Part of a small language model's weights: RMSNorm before each block.
Each number is 500 + 25 x the weight over its row's rms, rounded and kept within 0 to 999. Layers, rows and columns count from 0. Numbers have three digits each. The size before them is the row's rms in percent of the matrix's.

# layer 2 MLP gate, 1088x320, rms 0.0371, rows 518-551, columns 192-255
082:492486486505491472472489456507490512547512468481490520455484517491505494471459473485547501474517505518490537499485489483486501488502492478493489535493515472500510486533495536483509485499551510
080:506531506491457480461478476527524487495488476487497591511536537473482512549501537487555546485516509462500483544481537487470506524455488513506466525479510489543511463514494517568494483497510483
090:524514511504523531499510492509481533540513499496493510464478497496513516478474515488488490494514509517481515509476505450528481503498511467544507490484515558492488480529530478516507515468498523
061:477474498512477523513473512502518510464504514510453444492494512472495514532497492507468473514493514529532518525486528538463503525471456508465493519541431538492534478431501531492503461534512510
105:492498492527498468487465488490513501495529550493489466483492489446500516524520475493487489537508554482516517503522503518540483500538522494556463514495507474519477538470515532463474484492500545
095:492470472532486483513528510483495508471527523491536488505529521452468512495484465486526442521497547492497532544475498467514538508506510499536503509511514502479506442467444485499504468470492431
091:466499493496504477503471517458514456502519534518525504474496481504535466465473500515513513511484492490488486520486544547484458504541527507549461517481484495505495518523487488454521502538481529
109:475465490457501531484523475518457497474499499538518466481482475520481515509522469536549476522488513486499504455520531553522516494560503518490475501502480473540500513537522498537534426514481492
091:505513493522501520515491461508482520534511510493499515458522520504506500488492472490486482483492469449500484506493501518542495474487517522500467523477521490519486480509494555480534463506475511
065:514514501495472490499491527503487536487476517494534554506513504545468528534506549492465548508490469543484550509473496506546484516522493490526488526472550488495490495493475513481467496475486495
084:494519495533506495500463505484495498521528489517503554503512528522531494484529499498421477508499536550499498509533493475518497488463525504459482503510491523493530513541508517504503480534505497
086:486481481494504513464481509517449526489496470517485477525531473508482503507503499487555533461494506492531474501493490484514524507476488526469504472542526542500507487548529473524505505518514453
101:530548523496527480440497484487505542525529452491489506477486530504503462501523484511518480454513494526524474512513519483498520501481478493542513434490511504462540452451506515525513477533443531
104:539468499506479505516514456483477445483482470516500511482497514495452485477504509505481489545524529517494498522473517504537501523546499510443511498484477487493521560510526496493455484511516499
133:501462496456463439529467529520505513527494534503482524539526500471502456522485480521584503517524529534516466516484502517538522492473519536524519496473512513496524483511484481493486550465519526
066:511449511470502464544496521480504532494524488491529508484542491501427517499480493473527503502522497498501469480514469524537483519513536540483518535504515493489484501480472490547486492489499499
081:472484522514509526455521478519521527521508457511485537512545501491493513455503487457526488504507502519516561463523499533456526500507519476540461495537445524520554444434482534503500482505467515
123:504462494510550516532505526490524497548477433542445512457515497484481485520468500484506484519504498513496492490459517469458511496511525510499478448476490486515474530477507531542508507509544482
070:479533514468493502484502507498480554492497461501496507524524519496508539520493472502493535514501548499512519525496476493497499507473497485503473473473513502492532500512492489537515539503547467
086:480494518550509500469505477478526491517509537495503491514500514475495498461515509460503528495490492507477511527491530505458481475542508487519480504493466442471518527498502512480515484551507501
084:499517505505546519492503486543530539442509478529434524515499510510468495522546546504467482495500507504508488539513500492434501522463511524495488464487543554521502458499488469505459515488500467
067:474541485503484499427513470499542495513500487492491537500541484476516542475562544486510509509487497511513530471494487564513517503466461496495466477498486529506487472513555489517545478497517491
100:505477520468464491446485526508506500522471505494479531498451446481470469495538511498465518548523512514486524497516524467455492486538473537502492507494532540470542544497504462516475515520506521
093:496526505511549531498508470444457513531488466503506550507492499487483483480553483541529441512510502503556490506470497526511489490553536516515500473508494499487473516520488493476505439549505534
090:481500467529497486513511462489469525483472522502501500537515489566520528549522471484566506518502557494487523481491476500478504502492510525486480497524497530512524508504538522516503489501514508
092:457443519516502495493476476518501482527493500486504493529528497498562513488477515487434484501487501442473458483513529520488504521463454445504503504468516508516497480502501488534512440511454460
103:503516514478546515476517487487532475528535516519502498469527500531483532499542505512521528477506460562485562489520506507530480490537488487484498487478503490520503509486467520489496476510523542
118:467512492473493506461489527527534484516538558542485534465507512476498531516483453497498507571491525517483524438485497499485482497521493461500505491473500494487544531489463503488446530521500481
077:544500469503527511511521507483493520492502456494459522534458533471431510549532464469497487523484475484437501476540535500523535467477524474494447462481496489510473451500505468506465525477493457
098:495500537449548520498490459481520492483478474491457537507497465515504477526495463477509565521487513432513530538525482509539499482440523539487494532528516455524490539526477532556567469503501519
067:502533505468475488521452483520509484529490464486498526497473501510467512522474492504479497508485527530494477544515532504495527484422507524496489475499463520483543475504526466497500507544536447
104:460511498536458502427463466503493483490486508508478467480501482499477481504514501503524495490506527515544510497481531495535444468526505559494474486522497514463437546543488468452489485508495507
144:510506493510482454473494517478518560508539489465503522512463494470528476534464511462487506521508492471475498502492478492484459457493494492481492475513519511504517500487508540509473520535473479
102:485483500499554515555536537502530513493495543510496403517546518528436507477484484519494504526498459523513486498516507513507483495556557480565537510519504523468503495512506501503507520447500486
# layer 2 MLP up, 1088x320, rms 0.0352, rows 518-550, columns 192-255
084:520557480478496520489456548461496523449487544484478498488476480512528480499492505491463502533516478518520522470509498508503434498506470523502536506509499453480489448525513501521453533516555482
081:495471522518457456447459510486471505443492527511497458521494491499511531520542519540469484456499521503462493456484506455548496506514537504526491518521447483484451523527495535478529481463496495
091:475510469531472530550497507492442441494482495526501482495486497483468505486492529505487474491499501480515506462530501478474472502501484465531493490494476462486523556496505488442493541481482469
062:535533523500484514482456523528514459524510495510478508493490529486478460483526534529509483542470486480497502473490480513509468507505501512441542528514492487502483554515509496473488510514523502
108:463503502486524480517483510498502471496498484521470490518511498473543520526499466517527500471529465481527484483489488441534540513488474469476505481486534488565502515509502523502488503449479512
095:493471487505458534461500479511493513492523496488514547482531496495491519503508500526531487497508577475522522504481501476480526514491497503553498456462500511506544454452468488514471523471521410
096:513468480478493517513519476525460517474507505521479477509482541470501518519499472517477468472505490496507472515497475476510497516487459470503472468563479515520510545543524492550476465496514494
107:505523481517506511538492483532526507516541506482521500514532526451474464508523519449497533518500505522492488485518541492509495483524539496522473481485506487520472510480537524532461531497447489
092:545471493472523483513530549496481547476557473509484513489495496503553518475491489469517466499550505497488509471491472498466465497498534513552494471431511504483484496505488477523506497448488482
065:478502464474546502528571502481484508464515523479490498487534514533468507522474489494532518500520537507482508525516491518492483491433527521477489497493546544525532547477511492583512489509480488
083:461482503531519478485524492550515502481498478507522474477498513452570513514499497483501483499484482514484468517497487535512541500531491481469475483500504468507472530549534485535492520492537504
089:484500485506498491537518462509502491510490551544535451470502514451476484527483496534517507528514494494485525556512512518540545515522467476523528525526486503478483484484519500465527491514500493
101:511518522518505436457447496544496518506482478506509478476509535472522444492491521504528505492485526501498518512472486502477541520425489514467558501496560525489516450470543485497515494503459537
105:513521499508513473524463538446455494453540560521541546518485490519502482468508543528537490485501506497510530515528544488525497515508493501539558526515493498493513494502477496430485522510498516
137:464480500523472525466501511529430511496537463485489532521518444446455511537526517445491509486523519510498523477486495487512472501469498509486484505536479478511543477482524466472517515515506538
065:513509492494536485497476497486466462478523518503488466473512481485594501504533494510496493463529491496467496441516541504529466497490529543496458495483499530491528531515501523504494485524504547
083:480461492498542483487470472498506504508490457493477466479522492547478469500501499494482479524502555509512488483499495463483532478545477481554494499450461516481481497504492492466495502505517529
115:487535514510522515465490501475522530469505513490493512506499515490487492468506505472509483452500525496490527530564515504487450526534503513484500540552460516496502473522490489511476509542483474
068:524529525456510505466504489523540517485529482473509515462495515545477449560511506496482516475488495530524494523497477493497485501501485504484520534514522447517483529480509525502460516576517530
089:519479490520519487489493485490510518542504503474528466504544523433514488441491483523480488496487504488521447532519496519507499481504474510489489514470551506521511547485498502504501478480514500
089:455479502495518455525468498472475518526468498518449533486504524488546498511484538489502499445520521477512485467510511537518542504474516506503508486468534469491510425491505516513492509481500415
071:519534472499450490527474495526494504530509519496550535514503484479434525492512497495530479475515436460534518531477504479482493510499524546506509494511490493523510503492469507479493530504514527
098:485480481506511529467522467523494519514477505501501509526513496477480495482497505489493497507518499473485502524483453443534545497459544516466520467507508516483489521511531483580502513469463515
097:511458519485491505532480506535518460494512530482498504511517493462502504502480485498509543474508510443482483466541514496544503505502481504546498501511497481513501463475502505516482491509508498
090:491524478504488528537514472485480497491527530521504464538492489543536505497548486503494486530484489525517516504506536544544512508510484507467503526524518516508536532560522485466508470513481473
087:526471497513436512504436479530502491511533486466508469521502510480480494446478519479506511545525513485468502459467472518488487531469527485484457535528544523466493462500498529446511504489498485
106:521452485515536452518527490530516524520482499517494549481511477496447522479443460484475501519521530488499506469466478467551537503431502523509474538470519563495477514488491532534522471488501495
118:488534495504505465421481497538487516493507468473475550503491502499446493506475515543487508477466538504438555504489486449504511504468497547500522516480504504478520488502484490500550489494506474
082:471515512494520550503461462496511507510510496496497522480510537511513538462536487527507538503480518502514490458495504510482521491449506463493480500479525495524521521510525469507500533520528483
102:499515473529557492486497559494478510477533515502538547499522520488540476488484534477533514484499492483483449499482545553513524479522524519515531470476518451508476478531483506484534548527526461
068:545513499482481482542508471502515499481491543482473466504518533509510486493487472479500519506497482535519453510483523501514453490505453458545497509525481490506533462481476515506485484548537487
107:502490526507481483461497464513507499522511471476511496501524479535507509507497530484513513532545541455490526441501471551441533509500509481439478505512486517525490497431516493529525498496514480
149:447481524477514515513510476515488465478490510535484484514498521508483538482536532537509517488451502508505485482505530523509519544503492518497506557496486465494480486523480452507531520497499516
# layer 2 MLP down (transposed), 1088x320, rms 0.0335, rows 518-550, columns 192-255
082:490521506513549499543495505466505541494451501506541502478498504528443508504495490508511500534532493466492517500473480493483495569485522525509481541517460488486474470472516492518448531484495504
079:490499487505522488468513541493504536474512512501506473523527492465521497536496511513511483460511512505510454541502453462540473424475501496521493478481475463490494467537491491514469529494509495
095:540498490491535473492475538486509487442490500484440470483494525473448519480540485522478478504505475552510500472525523531502485553519478486575469478480523462526494489471498501501453473491517464
063:494475518496512476490523529489544515462520544509468502470511471577493475482490508524463472501508544499517486467457512513519546545437506509507488486482471505524478502513501502501509505496449519
113:502474500491539472492494481499494462516466483518473501533473480470528498520490473500495505485546464494482502476486478437500521507525529481514472499517514488533475495493525482512509508496477508
095:492514514486525511514523494503500494475517524470517512468513505473523506497504492517514526479516511510509491491511443475534544658472525517534508510505498482508486501498471492520501500481477532
093:528491492493494463475510498485487499516547476476491513527493543475515507515475505497490480456460469533496520519528469503510524448492487480492523550492474520503498467507538510514507464455486510
117:517537524533522493516490508526510505511500485513538534520538527482462486510521515460480516530499492523493474522475475461474511434496504477522456506513503502490501511498551521534457541496466486
092:480475473492463504455518497508486546476522487554479477503477479536468495484514468566453473492520514496564507491521523474490550458493493498501509503473509504514525473510516473480511498478500498
066:480526494452505492477496486443517517502558510524530497458548486527512535478490491522459513508511475594502489506534472525472469531501488479554513504472504498531505505500484508495541450497519532
083:501502538485537410520465483530507524515481483523523507488525528483536501503484538475536489513488556462504514479479550485484531503501488481498502473497443443483471454469519519513488505489497485
087:530488527484469507485487515473482514493490490457491481520450527547532510509519509499485490485509504468497464508462485531486498479495481548497485525499465505507523478484491512501466535505480472
102:509488469504482494525469518493514505460495503507517525492498507514508504538492520468503505544507500540515490518487492563462502492528523491527485516542541524491514510510507503509484493490525524
110:489530532506513493487523500469532506517516561482560563533522501531488471495473500496500434504496535557524501551504537501483515495524523533538473509510520498493491496468500496533481482489498516
140:506505495520484552490502491504478496482537488494503497501515446470504501529530508475494497503547514502492542460489490540470458570518515493482505534502495510474527476459523512487528499480501540
063:463517515473516490514498504494524489493479497479465482523513507464478523538511532523499466463505528480469472474535479457513504436511489538486487489535538509525543458468488489481535521518463477
082:501515530490530477516485491534510490470538490492457548456530510525518515470459461485497522486512547501499477482534480466495514569508495485547470456484472493493508468459512473458502499549467491
109:500505503498536532503505506491515528509510510537498519526509515531469492498496493502487485461529492480484502522476548465481485447502491513466487486497477505520517492504507536488474475549481501
070:507521526504509523464495485506506544551539491492528509501542528496503504512495529508495518541503510447515523513504453491533516594481507469477464521480460513503565514492493543531517496495477520
090:494515501473476491522517465480528481526509511502470507494516519455481542484554498471468428528502483498466508497502496488475488483506536499509491511512499499497513459503505514516495514478523552
089:503502523505489515514469503451450495580520464487508525444480500495514526508486506494469455478521498519504500505521518470542538458515522498487509535514512513493537514505488495536549465495489516
068:492485524496489457538493533510489528482475489474495508474522526484495496529495530540515480456439510513505501502470520488520513425515498511504504491489479501530543470541519563497496503499524450
100:484474471514468530527524471482460469534508488512509509497566503490508526504490466505466502502460481422506518489526497509501463478499512505474486518480504501516541488536494520466485524478507514
093:502559502474497446493481495544491468526480454515472496511510474484530479509477508491475496529476512491456521503517486479514520479499508496485482507514506495504478478468477523522480508522536525
091:484497472531505503519506439483448481485506468514531499558493473522514507529511465479530541486483512513472512487514489506495543509459484510467509492530540502498585497502515488505511461493503511
090:498475486490506455545494498558494468535473475465515476545501493513542517470466464498504504478457514492507498521494507493518517552471506462479524495499495491522461505518497505520515448547511440
104:501493475505492474504495519492497510473489473523499516510507506477511486502477473468472522491502519538502448471450468491559507486459470503519477505506511519521533519494553503523502513497460524
122:511508512517523494439466500529503520513465515495488570484492490495464505507511504517494501502474503481476559489489472475502500505510513509518505530472518492464512485480492487465509480466504509
083:482507495520511524468507474515532520514501526509502492476479495526484471462545505527512532533477488519500498517460511507502523491489506481520524565454546514491485558540530493467523519536499542
114:458519493527539464517511546489487516541563485476540517508534514499531481503518504502495505477538486473532476485489449520435504455467496550481543504479491463480471510537532522506497530523471488
068:511520529501507543487496494522503497555482520532495487474514508478486488503488527510496511519520476551485479491508448469521486534505501499476501541495494491520501512499514512526511485452489490
106:507498502479527529512514540482483514496502485473484551485512512494520470511472523465502508467463558510463568458501525526545482499520524514479475479486493477492542481495469507502531519507471477
147:464513508520550525517492503518495484477466512536488510515501528495486543473504487531533477475458494523507497509484546517519500464533509478500513512495509473497492482513510476488515497492536487